Weights of a small GPT-style language model, trained from scratch on English Wikipedia: normalized queries and keys.
Each number is 128 + 24 x the weight over the matrix's rms, rounded and kept within 0 to 255. Layers, rows and columns count from 0. Numbers have three digits each.

# o: layer 2 attention output (transposed), 224x224, rms 0.0938, rows 85-112, columns 112-223
# v: layer 2 attention value, 224x224, rms 0.111, rows 86-113, columns 112-223
# q: layer 2 attention query, 224x224, rms 0.1, rows 96-127, columns 112-223
# k: layer 2 attention key, 224x224, rms 0.103, rows 96-127, columns 112-223
o85:134116118115138143144127161126152151134113155133145153138114127122111158105112116099108120146150127100145143134062114116069137140141147152118117121148138114110103135145093114126120150151137129112083184130118135108122136132115153174130080120143134133074132096130142154132087147107145062141107094112170115119100113129136115130147154103130
v86:087169114114148140148085131154144120159122082103118107145152109119161125114127102159174170119149148164177105127171131157141112175149133105106134101102164169078104142152136123128149133141127139089136119132156141144137107146154178133164097124149149138116137134137108136114135128108149140095116157138148104160107167180186145115147136134116
o86:120127132122119158163142154147130126108110117105145120151159138116110126110140121144096097146151173127153138151100091129154134145182163099141140144090118125082126123138150095112130109131162126138123139167119126093132148178080146109142114113141137157123124100152118127149140129132133122125132161168151137113115139072066148122135136134103
v87:089105182138137125134110104132118152133081159132137121106114117197074102148142124151174149126115159159127137140170134112159086140132109145127150137086124132121111138167090111152088152150099127116157122124145137087113142161071115118158116139154098110136156134146194169108106140144142102133137154121111134121150150100098145124093141138081
o87:149113156142108116083093107074094170105104136140123108109179112082125168126157201084129140103128118126138139129146146140142151124140098128140085117142148155116119100128159129151143104091142122068177151163101142108137132116152088104082165155119121110107152159135115119144185092115103105106162122142174127097197128101141109125147135144121
v88:073109141121149091121124145139105166164138104133161150150125146159148156105085091139081088114118126136180097131139119116127129141132138184081123086109131109141131141152088107153114148126113095118127110101140126146146092140133139128119094077114132120147161110151147128111121118118134120153133093167118096154135100124099160081125107119113
o88:124142163122093130127160119121154147138084112086113133153149103134113100169125115131140127139153113095117108111142148187134135138096119101119140161137101120118127091152159129127096121109104136135138125118087128150133138099143125125094128130114130118146108149124129108167133155123106124114123161115147129118108116148133109110121105132151
v89:108123117139116123150103120123189105155095182121155105140118124086142155102107162125151133151115152111124123140138107119126154110122172127112137172142141105091130109137111146121140171164127180091106091129192119180132123149125141115119159107084156130127134156119118158155104132134197118158103122125092127069133136149140144128136125122160
o89:124094093097157125129100133116130105118159092169071125092143171138141109086176138134112161090136076149117139154178132147110140116151115106101130155120121084167082176065138113140117094131113130154137117147127145086164117134146150136078115142153142131160139095162142130102145103129125108134133112135135169131130150073128158111112148152130
v90:091100114057141103146150148105162077153127128127159130138117181152130138137133118102094109105155108134111119096125080091084123104124126124070147069102130177154118145141156114138126124109156123106118118118127136138117140140147068103142159094174138102114169161133122151124165122145137168080089114124109117085163093159149164125150118152130
o90:139129135090130151116133124111133130118145121104069131095122087101153105117120109143125122179132114135131118139101134130112123146146114120098176128103147110138123119126101115115131084147116148164132121175141122153105111115132201128141099092143123138095141146116100105144114112181173142132150140115139139100173145076131101132138099080166
v91:152104099126098134116123151131125145110138164090170136123143102109114128130097110148163144142105139115112134083115077106123101088140122143112116123106115091174090173142145144142147051165128114139163145155160105136124136146151188096137100149117133129111105145182098116155146152136124151119116131154168125141137115157111087168109090158084
o91:141107138157120111132172109128098124136148152128146133127154148134135109120150119124117123120109117130138116114115152131102118141115121140133088125100135158084151128101102166147112138117128126161138112137166139158161112085135112115168131146144111168126128106155127128150168113100158117114139140074116113117138150134147125118164148148115
v92:085144115126117109193160148121172096190154162100149114139149130145167067098155130112146149149107152142133123144156142120130156113100133165155086105105153127135115163133122131118136133134132146094143134156135127126119117175112139098146126135113078131144119127135089130102124137112105108110107148107106122123115160128189158092145092101156
o92:149095128131103126117123134133101142115135084094141118096096120095151159127128118121101089116129129133126137115138122129111132177098110145109162145171106120102103141136129137157141138139113101147134149094097094105141128104160154160094114148124149133159165130123159099137129169149114101118132137136135155095103125129157109161154138137157
v93:115086181139102154119132106136112154141106144136149083116139110114150175119125104135169135086107114149103113164150153126072140150109122131137141149173109148140134164123105111129109078163119128170118135119160119137135138114122146165182106149064118159142136102125135089172154177092128163128101111118136131142104103081144160101129087137135
o93:114138094134162156148167145133113117168116128136196152155130157150140138146122071135144042152144114116128110154133110143159157161132134142067140123132104125139168113125132107130129139141124096179122090082133115113120087170117111109106135165128147147149107110091073133089121154108080159158153129065197096165103099142091152143140111125198
v94:063178172140098138096123166095124175113142160153110141161136157120104090110082105175072105109147091117165137114128156161151088132129096127192150094182093150139142084106133117120078100127145156113110128081132149143138133135106115154139201133162134127099120133113128136122111143128118107107111163107117117122170141119142164122127136096117
o94:115150188132159142122102132153112104119146125170143101132116128125169123082135142104131129120098140102091122110159122123168127132129109115106123094092098130166105126143136099123153116150110128131099103102120127112117152109161171130124115057129151119110097110156156146100134111117152074135125161092124104127087153130158153117160148146170
v95:136122090124140090151121145163130108158144141186111164120121134129100122051169093123118105119159129166092124111080120135128143116132112113175175145140118124094112124147103099149149157109129107119114099102103129106159118085128150228112092112130132117183168097126145124130111122121144130114135155168144130090128124149114112158126114099120
o95:126118158087148098127136117114136129130142172141142145184130128152149114127147116106144117131132137098155127121111138149114118142126159134131103133115150126151188107113182120137134122101131115136137162115103175151124130153129127107094111117148147140097123160112122127115145137122134130125121142134111070152183100151131153092150118154106
q96:124121143125127122131124123115132118143124135129131131133145128120133115135122134135131141125121121117133139133127134145132111109135115124125142138122122146115122144114105147132117122126141140119125125128112133138115139129116117144141132136133138109119128121139141104134129139152133145132129087116113120155098144117143113126136139119156
k96:119130152152130134128126116109127117134140109116117145123126143126125130122127131128132119123137108122113149119112145115141133111144121137127146131124119126141141138138146132147102145122123141107126122135144130145134126135120134119133136147110116123123129121137130138138125140136123123135129122136113106136124141133149127134109135118139
q97:122107132107114120121118129150141128144125127125128120114096137132111122116140121121131117130133129109117139116125150123118126130134131124125139126125131147124119129134134132126125107137126112118117127144138135128106132133117133129131135125119144127111125142111132134138138116116117112110137139132117139123137116127118114118138116147120
k97:131134133141126105140139142117114128119115138140117125131140132120122122161133134145127121115147141106132120131106132095138130125128109113123109144124130145118147130145130118126131126113132138146143121136119118148125114137130137129110122127134132136136127137139118120112130120133141130125139131139105128131132105114128139125124127112133
q98:145117116133146128131133107114129138123106145122127139126086148150135122108138142119141123148130119122141128117143141143122119122147136146095142147139115130142112124140115161121155135131107101108115122132121142135108119118120096132106144093136121106108132123125156123130136129118139154111137121123131131112143116126125086116142107116102
k98:118142128149134143169144100114106132148150153125098129126134147148112134158129140124138125091131103121128147137128133128137147111142105131121160137138152125140125133129140136110137122137114119124122112120110137142123128134104111134127118164116119133139139144131139117123127158143129134137113108124123118133118121136123136132110128128144
q99:151096109166140158140132090128111161127098156115151145089105151152131129130139146139142106119128119112145115118127146148120102140128142122092121141132104108133138114138135160131120129135100125117125134114139130133115135113133128100116152106157114123127105129106138098142159141134138127110121128132123140136134111114115097090150099133130
k99:134145144162124127133128129106106122136124126102102140112136136116135116151126152138137132121124135119157125136141121111121121122119133102121124150120121139129149142125134120118149144104136106122114107118114112135125154116146130115123116105123134139138128121145144131125117157124126132142141136150142105121134112143130123100127124156121
q100:119152146136115117120144177133138119146130119114141129134139111125151162127134136143103121130117173142114125135121143111131136146108108160178172139153102129116134154107088083141131122133135139112136136136117147129156124146137139145121140141142143100108160117139106139095136118107151119148132112140110129110118152147138117138101142108130
k100:138127117132116107116116166132135149130106127159138122152137123140140140125141145136132126129114145146121074089120110148109127127116141136145128129127113127131135112152139120132109123128134119137123149147144148128098121145141137113115108141135161138117136147119130122123161122101120135108122099130146130153118144121128127117119114124120
q101:139144109145111142165088127088095126098116108143122122125146159107131104118107118147134156152143142132089119139109123132165146111142131113142144138144103116118118137135168108134121156154120112154141099136144132129142117114108139158130115119117131123124126164128097095119140099140123120125133131140111147137090123097121123086122120157111
k101:134114119163118139144142129130110103129098169120117125107116132132148110115132136092108129144122154125134115110136131154152144122123109123161125132150127149113089180138127115109138142153111143137121124125146131118151126109121118133108135126101135124118119124129153087120114142131126132150135141144070150121121127137095104107136130134112
q102:140120140137117115122144098117150149107113123105113107111130125115127139128098138133132112140140108121133152096124129144138128122147107122132126146095112133088136156146110144099091119145111126142116131147152126140132149114139119132109133159116133131123137130130122106116150127119122135099167135130096131129122114106172135116133091133141
k102:145112146145130148154107091126138112180101117134134136136141129142120104126125150131112093109138093126145123115125130126148129113125115123144150135126113136142128137131107105108144144143157145118156123149144142149138125151105119145101135153125127135111142111116130130108114100112131115147119135123116143088118143152132107117130128149153
q103:114138147117119141090140147141123146140106144101135142090140137164122107150104144140118161136127123094107126102144119134125137114128129151111124128087146137115144154118143133129128114136117155118132137168093148105150119111144139129157107126133124151135109141151170141138120087120131117152138079130124144128161123115130120091104095102130
k103:125153142139085128125095106125120079110137158141148148083131139100139161153133075176135134121121121147115147141119136143141124141123130112164132120100141134171161115114097119119112146136134094153129131153129145135141163129164128175127151135148133135127104109118131137167121101119154130124134140142146128118107128132109117104149161150107
q104:127130103128135124132123117102140133123140118139150120148136147132108113133129132143135128129120115121131118113123129128132127138130129125133143123126130114120117105154105135135116131120117143126136115133134129127114147134109115138140128143133102141110134121140142120123130118126131126150139118127123128118118140118128144140138126099122
k104:127122134135114128125130133128119134156151137131146142116126128126141130124136121141128150143127128126143151134121132127140113114148112140138132153139132131145126139130134142121121120112133128116127115127132142143124108099146120137153147120112117129119129117138110114137121143144129143142112104121099129123105145113141126134135155136130
q105:130133127128128135131143127123135136120141133120129125153144107124125143114129117099127145124118134144115117130142137114123137131118130132140116137137114111128114116145136116115123136100106105112118135119119130132135122107110112154127112147141135150120125139128132125137097122130131135123141161135134134130137131127145108134115142117122
k105:126150121126126138131126129130149110127128116112133154114149132120135122136128123127148107121114118119134138122111149131137121122158121138124125139133151146142160131117122135129122099124143131131127118176130123105122127121120136108132117114127126125118143134100148156112128120126108127135138112128137107122143126115119133132117113143149
q106:085147129124139122145110097134120122142129144109125145114125100144118141109134127103118130140131116131125121114120150114144110119138134122158131134126133123127135140145111097123104120143121117150115144127139137148102112129108132136125132134118141160119106121108110135139112138133143114139117124105137132116135120120131097151162127127145
k106:141135100120121130146119133113125107134136117116124133132124166117146131141133131151151129127133100122141138144136111120119128121159135143115143162154123140124121128116151126122134108124107126134104128122153128133134121120137116095122146119138143102133120142124137143127136127146124138132149130128109122119130148117136128111121133128140
q107:114115125126115115123110134148149124150149111124110131165107103133120121102120134120104135141127136150100126139137130112141121128103116134154162127117151120099145140105116085113117114144148111143144120126111148139102129120132146147136137114134150137168145123128107154115117100127118094105092120105142122146125138132123138155124132150147
k107:155121105105110107098139158149131137115130107151143115160131126109149152093130136135123132124121147126113120120112136126122127138118155132133121112127126104134135116129141122139104119141133127131117131138136129130141112143116143113127138107120138135126129107130116145118119112108112125131131150107132138117140143106105155151144144117109
q108:146134120118120119156122139107142145123162146120096102148133135153097135128127112130143115147146111145135128128132133121153122136095095131135126133138098159114128126155125139115137081134111152106109130151132128134114095140123137138133123160131123121109130146110089114138134156127128110121111146119113152137097131130132113098157098112124
k108:151136108141150125151120087155134143171131145134145134131124162146123093130144141147133119145133117148122135141156115132123117114127122141098164163112114129104129121107138131138102102120122130126131144109148111117138112131117120143114117124142129108146141124095140123128155159140108136119121121134100142088149132129134132133098121125145
q109:112119100099107094112126146137113118142110148139118115106124141136133141146109155123116120110136127162131132129143125142120102160126100131102112117116147141142135151120127135112121129141089136121110106115143132135137104132128140154151107102114119109104139103125145096133124102153149100141106125131156153133086152152146174137131138115117
k109:146119115128084122124129114142104136148132102152131114112150119127119136114128112118131145159125136116111104123124144131115098142135139130155130115108175139114142138137126146111112122103114089118118143133095158163129105119135128120153131114137145103116138124145162141104130126138134151156118127124146146132143132146145139127137112135089
q110:125112152092128140132143141122113122133112114127108137145123143135133089156096122120119121138107132140143136119137139125161162136126101125130144118136144167118135148105157152118160114118122107141143122145134111120142128147152133152135158122146125119135110119125120133141135119139139123167142142098101138117139115131116125123119151144128
k110:130086128136120159114128139149138139180124107137122111114124141139124111112130136145127138133136139125145147121127117148124133131118129128139138133182116130111129144128135107128126147132114136112162086130114102107104144114130100145121168130126130137106102133160097158168146101116127148126107121114119134123101134147136110108126140108149
q111:112112100153122114150134123111114118131102142116142157121102140109156140140140113131123163116110133139131093085149141132120110107137128132126141112141133132140131114107148143144085114114144111111125112133128107103143137154148154154113115155131146137146120154103150154129143146124134082159111142131122116116103165136141128123126138117116
k111:117136101158098161137110143109106126111132130116129138143109109106110139126126089124140122129145149128125129150122159142120111125118139127160112100186139141144118104102111138099141142133121139111098125127089123132124104159148138145118151137130134150096121147139137108115120118122156103132122115125113130101114148123128118139092161147131
q112:130138107106078133146143147155092121095127090111110123093165123112148165120116144110157132152110099108154170117090105069122125159118092171121129163172138115123136104077103150129127133174112127106092155098134153104183158073117109140179146119097122110076152141147143123130107081152139138121118148147160088110131125154102176105168102148158
k112:141128090107056122144123136179096113077121106109091134076177127130156149142110144113114135148108093100133154107114102053129134149133092181144135150158150116115140130061097149136138140169124137120109175092118149092166151068112119127173127107085124101066165149166130133125120078156141154138113159162174090095118116148120160137148107159157
q113:133144134107145130117111142100113103096158128150111138084108120174075157184143121151128121106107098167184091090071141113199181103139175131108112103145130111142121161129201082104129135114145155148113174153088124138112166109148201109151157102101118149114097074084144121089149161119198121130165135117119150063119137128142149098124094133143
k113:129154110110145121130115133112110088090160138145097153082119134198070140184126136134111107113122105180140095081076121108211183108129170126117111109155130120139140161119197103109124125111142144132138164154066124123114154116136189127135142084105126135086111093090146106091164181107182137135166145106123159061118149130141152094128113133120
q114:163133084065099091051164184081138141136142175156163143137147126166127109081153151204140119141100099135138097152168144163110092097126115111143112104140110147123128202182179157153130119075138055099083142118161132039186145120081163098131116171133107171169143121114157118067082175092138137102192126123095111093110119142146145208120129117142
k114:181128069070078081066161183099133139148150159151159164159148167135113122093154148184120118155113070124156130157164145141098096097137126116143117106114109125120128205187188170146140103084140057098106169127168129032175124132098169097141118152130114164162154123111177113069067164107137137108173125127089101093131131142152163188125128120147
q115:156097151120131124120111150100112157092156168095071201105071156182095144100120162147152133119071151104149094078113148082136106087092094129117188144111078161135145103083110142135088145091139136129149098166074124074167129147142139212145107119113060137102191141079119108153105134165144142140120128168101106179116114096159133117157142060147
k115:151108164136122122141112143134108167096151176097079205124082147196090170086120148127136128134067153100128093084108152100141097092098098123131179168103084154145142076085123139125076161089132124134135117137076104085168134133139139205161114109119076149110185139089113104157135159160148138136115126140087113159125122096154155115146139078148
q116:093119159181158149167118123118137098096117144151117142158105113084173109143129112135142097126063118130111164111051189120141107082155128141103128146101129100137130160163087127070079157139099115075149112118130191122070169107115062156128104150167127109173075077136159118136124162109119076144141121134128109126076117154186151152152176165137
k116:104106184188156120141122133136119100105102138156131153162103097090199142138128131112142099131097119121107142100072170118130114083134117144083150124108138090121116177155087125094074150142111122089131113130115177102073158097121089128128120121157122102171088098122143129128121173102130080145120134127129110140073133168197164152145200147139
q117:168093071167114075133112145101127138154158115157116155102093145136189158079156121137127133096196108141106091069107114101117110089123120151115088139146142133100118096141116058188157132109130164123126153045130164135145123107116137126107136108106187094137157073115097122124144135083133091067103157151140141130115127139135156146119140095142
k117:189089056163130087151120135109124123145144122172095141107089145121195147101141125159116139082194135151099089079080135116116100098125121144097103125152150130124096124155107058173163123110126129120138148051137155149122130095105132132104146104123166115129149081126095137119155150105125103077112165158122162137127135128120135144132145107165
q118:101125090178122138142107100103123109129109212129163101160122157138151165102179123119135134142102134108103153132136146091138131154137108091106108114123144086114180189113151085092103142126138131120099140134158144135107157174132103065151069129155094109142072153118097098104084142109158146141093138122108127088138123190130141158116142107140
k118:089132100159126132147110089097115104124118187144161094157123154136151149092188104119141124136092138101104142114142142071141129147130113100119123122119160106118144197106139087105123139143142121121098142136140155144102146162117103087132074135158100127128062158121106110106082147104175157143099135131101125097121100180114130165135145099164
q119:129103133078183170126143158177125093089084132179126178128145152111116119138140110163147125091118110132136117158087082112125146157159124100165133143114131129187153166121108113092128120183086180058159089070113103162117105106153105118183149121091091183081116116152101035168129146126126084061128121135113131090142139129160153122134168080133
k119:113127129107183175105122143153119105108073124187134165127146171093122107126140099182131123080109112134145122130090091110118143150161136095151137145118129127200167170117127122094116118170090166080166103071098109156097103115142118106184139119104097183082101111144103045171139148111125091078126097134090133090153108101165126131113164101128
q120:114118142196085112128145158125167103104126146092086134107089135100111138140119088128165160143078109171116148127139116105114184121085046154132113192078151147153116144108105142125128160148097164108131103109156150119114129140166111106118123104099125086149101121166171142176099139062159182121131093117164144162165152070109142112115100138088
k120:110126156183093106116123153123175110109128153078108119101094125099137136140135092130171152164094091198118142125138105097129180111057049151130106202044160157148131139117107126110133173129099152098123090087166158133116150129150116105123095097088131089153086104167176150161098133067187168148125098139169144157170135085107137109108090130116
q121:143108088153174102126126115204098122065160107133096090112136115126098163129089132113134129016168114128099130120130114093097121125099127153157219135121159124110194095137160112134122131074166143125174142121119119160109134158118067193133114126172127087101129144130139180053128106078117129175101094158147131142118103101122118137181160128169
k121:131115068150184118118133101212118102044195107117093098106147128146108156125090122096137111024186115139118126109140105093097117136088138152147199141112135118114198095131146128129129148091168135132165160126112101166108150148108069171138095141166135110118144153125119170080123088065111122170100106149138133154114093126128120139167150126165
q122:094146161147082107094063106135149151093132115099193159144108135085056189131159124132112135120114106107181133110142114148127116091125103173069105150113153110091148139158150117127151132119134151132153126110109169175117132115094146096143138080119148160078149115108128126086085133109074159193161115128091081138115138191156111115089134118126
k122:127137154131088113099065100137160143104129118110177136141127109075069179121151124125139134141115130117186112122143104139114120095103125175072127142123149111108146146156159127127138127107119166143166136096139179187115159105095155114122110093093138172081134106131130132083072150123086148215174117124089067124099137191147120096113121117125
q123:172134100112136176170133121113111126115176157101132127159135104109097151125162126163158114117098163119109166096137160154158107148106156137108147162146142128127202133153135146140124096151105124158088095109157103106103136130076190139085115148142119121118145132112115146132139164133133136129094134163136112132156134173049136049169114145143
k123:179157097142129166153116139117104142099167150092134122152145099125084148118139120182152131130117169143102162109144162136162093156102152154106142166153136123117205143173141144152118096136130115161072108107158111114098129131084201102107110162153146135121124125105102133140152152130107139110087133166132117143154127142066121049149111147152
q124:154109146097120089138117077195140173105130113210174129111116074125118123162137123146099125128094150138149183127137118160125117133134099135109173116093102132168130113137133127113111119139148101102093144170118100125145162145100094154100123078116104123112127069115104154096092139146122096136079094122111113121132110115144152086105160106131
k124:145095155088112093156130084184153169115138117217177116129104087099122105159152119158099140123095148128140177125156112147140090149135093140113175125101111134177117091128120135107126100143154089113091137159104100129155172135094104151110131084110104132117121084121091155084103125152126100142090108116108106142116128126133135070091162106145
q125:098102182135115078174145144109157133072159133148125100173129135131101114075151114154158105164125141138129105149170149167119118150165159103162157137124131117125163150135081125107159100145100213134077150055165156148173161078181155169148132156173109134144095136163102154121142167128141146145113111147168115143140098160195154130144137167115
k125:108118173134138085184135133129155135074155116148135084160120130154099102091150097147144099164127129153129093140160150169146115168171181095129143144114117129131145169119081133102157101141099221131082161077157145140161174082185145153147124143173091124125086140152114143116150166106125144161097084133175122159161065141194150123151145161124
q126:138150088111158131134172179166129166102115073102172183144113090104156141125118120153154163171143109156147088139147077114107126161111157097137135102149101168182059121156134114039132146149125137134121136106080119068085130146116147103155134089159173099139146153163129112104064096125160158106138097158109085113139094111116114094157128188132
k126:131173081117144144128165164177122151099118082101163182145123097117143113119137123154153160163146123169132079128147065135103111186137157099145142104129108177192062117168136134056141160148136133146143130112103126063085125146087128077155119098169170103137144150156118131088088108102133168127170114161090097134150084110113140115175121188125
q127:143153176082133110102152121094110114081111127147152163090111085107159106138170105154107126100151163140127176120049087105115119166158118126112073126144161132112106157077116156155147164124133118132133080165129136150139137185133149169076172129138114089133066121141145108097101108147149137110131130188175169160181132164099143141149118092177
k127:149143183079134104084149111086105115084097134143171154096111101121163088143168083148128127111130169137136194136053079124093123175156113107142068133146176151107103178081115161154157145130133134143129084174117116144150146181138162152066160130135105103137075119161129111101101108169134140094130116175177169154187136162090139119150114098182
v96:166135096108136115122127138145148126136131111123153134135097120132127135131087119088123114140150144119119104119164145109103113143095121139122106147121167072117120129145110122117135111087167061115089128111165121105111110104085172160103093165122111140125107094155118146170135129115075106087126152134118104125141134109107125124157095148157
o96:143096175163128134126152129099097202121123117102144127139135128119115156123168117101104122114145140099122128131097152169140129156107105129112096083150129126112157140169138150188170092120126130097129107131126141132113104151146161115175116103140126146164102153173118187098149109100137142164129120121110136125152144141129102129099091094118
v97:140119091114101113119172169114144109120135121105147098118131157124139152130140102065122130118142137145119125125134105143099139165085172109139144128138116111101152170107141116126088157167129105107125109122114154122124103144121154091111148158109158133115076145129082098117148075112120144111138120129144144141113109099109134118155080127112
o97:124113139109130155124111161103110092127130089111117109101162118135090139135148077079123126136133116124107124135116151093120119132119154086082099140130138145144143114107154139096113129057090086170157080173123099127095109140143133077139145126127115107108116120177122069128139072133129137108128111089132115118118175091100101142127136170122
v98:159116121167152096109156121079096119125164104141090154128122074135142106181103153111117110132134093157118108136154153122135138145115119133102138126100145128176161075148138142117118124093140090139222100108088160103157180128136164158123086087224096128137120137129179108151123075148105132154137125147135127165153130107170103173158108121097
o98:156147106152184150135092132122157130098136118140113085074154139119165113152087148172178131136107170111107131128114128111090121104098142130108098113084131096155130124104099137187169107134138129174089104143092165135141160113125105081121110104155145156158108110166148110109097119076139118165164130140100171142131088141117174173134191124168
v99:129172205093140084177104121156199082120107099153149114165161147117076187140104120109038112106116072104168124174122115112128156107106111113114122132123139119134126128087139127096084129149150166144090139121101169147159176119106140091142096128109159164162147073125170126161099114162100169166095173137183126122157147103183103110126063083129
o99:187137126115099114096141143115129097123163164153108109099142153169156108103131124113151128146103125109132138173122134136099125116085126139119134147130144158114133098159096098137112118116120142071121153117089117136176078118128132127120094134163107146102129194160124117170093126152130128095194126166135098102153120107138131091079188134093
v100:148158128094121141085156133119134160078133089116105161145109110125108073111108156177139131120118107194134085142091128101103128171129108118128126091179171141076122101163138119147105127118147142108172091076125118094149148177083152140107108129144073154115086113153128153148162103130094159144120146149158098122183087138107160144129135101128
o100:130129146107104121148065121082099109142118121116122141104207155081152098142139115118104098113154126095114175148096142133156163086119116163118139141133129119201091098141121168171152123132110112121139157144154148109121160101129107165113145122138133194159134134110111138162143138116113106113145154150129153162138179226105111109127064158159
v101:134168090122139129160154099088129098155161095084119120108148157143143119160111097101136146112142126135172162104154109149124111115173120134155121068125126143094107110152101071176125142134121123103122127106167121126144161111125123126135087095174154127148153145085112088089117125095102120095155105131058129090156110130141163127131108099168
o101:122154087132168106098089143062143096145090154112134141123145112119130102137092123121106141106121132132117105119142074161178116063138112142134131123159095143155082159117120132099148147145068153140108124144135117121133117164148141101166130151145107126167092134091103094160100124176149088107115127131130167101100169146151123124113145146137
v102:141112128148086145113124163152125127094089133109120152110124133151134146144092148112110145144091149120156118117110093134184124120137135111113128103115106139124133117118106132131127163107147109136100127102131092101106106123131159187100145123131137153092153166149116104164167090161106134141132145156127090139139139153087100165136133123130
o102:133153136127150128105163065139121152134147144136146154145153113100151101072156167121156143100109084084131118153163145171110115128111146107112094168158150099100104115141099141136097093129128148118086092131104134121139147123121150119147152134118090127179150098139121114151154109134136170168117155106159165165123108176102118141116150148127
v103:131092134083151143136190137118097130154130151173140146123164129113133151131122084133140127162132208109174127125094155085085139140126158111111128110128108127099141164124120159105108109112140145129129159137107129131152144097170146145158158101109160107149115120142121128097082176120141134103131150133153161176140123120133121106174102141117
o103:138145118117156086109181135121147175149093151103125100150118181082140130109115134141169122162100141101158112121175104127130094104140100108143140128123149123120196088142177165096117145125121095151136100136113145136125140129135109112110091089097133141100144118087116122137131133133124145207155146116105142135105107084141159129140112152161
v104:149184119093190126135184106168110094108160157143102118130125111118129103135145096120101127101114125133076138117112101144112167108137174137113176129098202131137142100123076131092099121105092108139152125090106153157113094184145098169158105130116073095120134178119126065138106159124128101149160164083112138124124161066121162134081131132137
o104:122139104137137111122106119111095136162168142106122113169142101167133150116135127123089143142170113108161146146134139123131153137093162105134175135138132140145154113147089164115198123150140098098187093129164110111119155136129119121134102097153113125170137121109127141125107175124104111126115148115134112091132134098140108141139111092124
v105:144134142122134122123156119152153145115156114154151119103119119124125179071157091101106113144145143113173065113108155132093137080092147087154093167127156072152141145129134097138116132125128155090136109154132121133094115100122168124169153171119139186106101126097131139135090109139093171125163131134122122090135119124142121115117089160156
o105:139111120165112177114143154152107100130120132097131145158113119156148114108128116090159150103135134166125124169143163112139110131103126154151124138123122121076114114142158150130107140171139138118175119181127118105098101170114116107088132114109126145109141148148121124145095093124123157190186078119096104123135126125137149128108137078184
v106:144175126131130133109112132093101151172147141146106139178139100106152093121091082142146153122133208129142108105129145160127106144101112153159093133138127113114119130095154142150169100163118134135129168153140111122192179100095127140115101115178087101084109112119111105134119197146111120110092114166146143104139110102107146160114122166165
o106:102124131139135117129142112072114143113097129149109111085146110100088117132107127135107142148099118131075113117130141175106133105160135175153115118123139090109104088157100168114122127178117104115149104137187130071139197132164192125126113076148151083143172108176071103132173179105149122128137154098110171115117155166104136093163151122167
v107:151093114145107111109115104154097159151133115115104089101063149170105092120142129149124127120128126105131135151152131126114155115141127112118133166148135167119109148101139122115110105117115116095156099142173113090118101108145181122123129141149091134097149091127130147105124136093101150100116120135179117107108151126122083153120133147122
o107:106115122103098138122152131161098175172137127123176119127129126122123111124093113095104139149126123140126133127112118109105125092148084147164127111115171117090131100136100148155094131134136180124102095133157112091115160128109159078145157168146153156114110164130153102126084116167145087159138097125112123119129134190127145124129101153119
v108:130081110129088124118133107127119126141139139092116121103154144104124098114131124155166095137180124157107080141105139116136153080129118098117151135163108139108115143155172136056141093121141147144115134134100145151131117140097078135136161075171141113107129152104112088089146121124169099119132098143110104110096113081075169075114109108096
o108:104165179111132115168103130135124100096150100089146148135144100116094118114140125169129137094158084156095126138134186165100193105142120103145145123085105145148083143166121094125123137113114133149135135105180149126130093106144158128154143085133145161120108138106095123090145170131093138144080180154100142104128164128093132144103117155142
v109:091120132122143109155162122167119098111150112122125148133150103117129192145159155147145112122119106073129164194071071128153146143105118127131131166155145117074138136105103120168168137157112082125166124109146096117123135106116138127099096091101139136123123125113106098109165102101123146114135114125127144126160133146163095115147096100141
o109:123132144114148132125161130106094084164165128126119165143109110146110100132099152092114128160173119166126156095177106118132172140119150125122116137110127141097129161141124129088143139119128157120152153117092138126144110136111151149125136100150120144114123093102152092158142075142170121107085157100125116142153131168126125137152172086125
v110:144123113146114151161126118127116159134099135137112153146125164103194105142154146124130104124116121161091130095087109098136145109151082146110148139089067109135154137099140099146124110144090110186126137105111142106183126149140099154138101168076150120158072094103114124115103135154172131141163176135141119129160156108102098141146169105075
o110:119136105129123099177119162148137134143103103128128139142138159123129124126125120119120099137174099109124164109125134105132101125093108129104119142100093156153121156123161113114120174110117167147121098109146134149121137139158129112126117100118144085158101098124150133154116180122155123097150102155162122172131159132126150179142105123106
v111:157120136053129098129139097144146107136144146143151136168121130129114085117139131153146131140145137145108069101099094145127116152108134141159153173134111081138172114129130185092151109175101135095136158113101097192102108121136095132081130126158144068130124146119134153096160135119141114124127131143141115108137107126136143113158187156087
o111:143144122107133116197124129158120118137175137083190123107159114153104160139135143156096105137111129144116147150116098139136139111128106144133165152107126140171125138096102148125074127100147146118171158101170102118106151078108117097129175102158111125098151169107100142143118152145185100156143131153110130121156110118140137125134133145124
v112:142126140103102117078162139139134121138126123146117146129098056099130158102147128161132126120106110130106112103162108110125095121101120119132124138135122100130124141141115125156146129112124114149133133115145111123141162103168159098139147092113139156105144118124127102131158155130141109181113131084121072142116112155143162168130120118121
o112:127177132151087143127148118095145107137157119120131173138113183150162150161121157120150182156087137144106153104123124101120110145091117133150119123118115172134159121111131147110144161114131100106080115126150149115145128121122139127105117115126174107075149135178097153145151120142127121137102120124093114097130158135082129096153143144144
v113:123121121115145166146133131078100145108129122093150141121116167130159114132098110132162107164137103150118078110093146155128111103151137115116158147120067108110123122135138116119124160136140120191132139150155148107128107120173186107125142105128143119060162129127126141153110129111157120165168171076116098111088122134096112118151147093119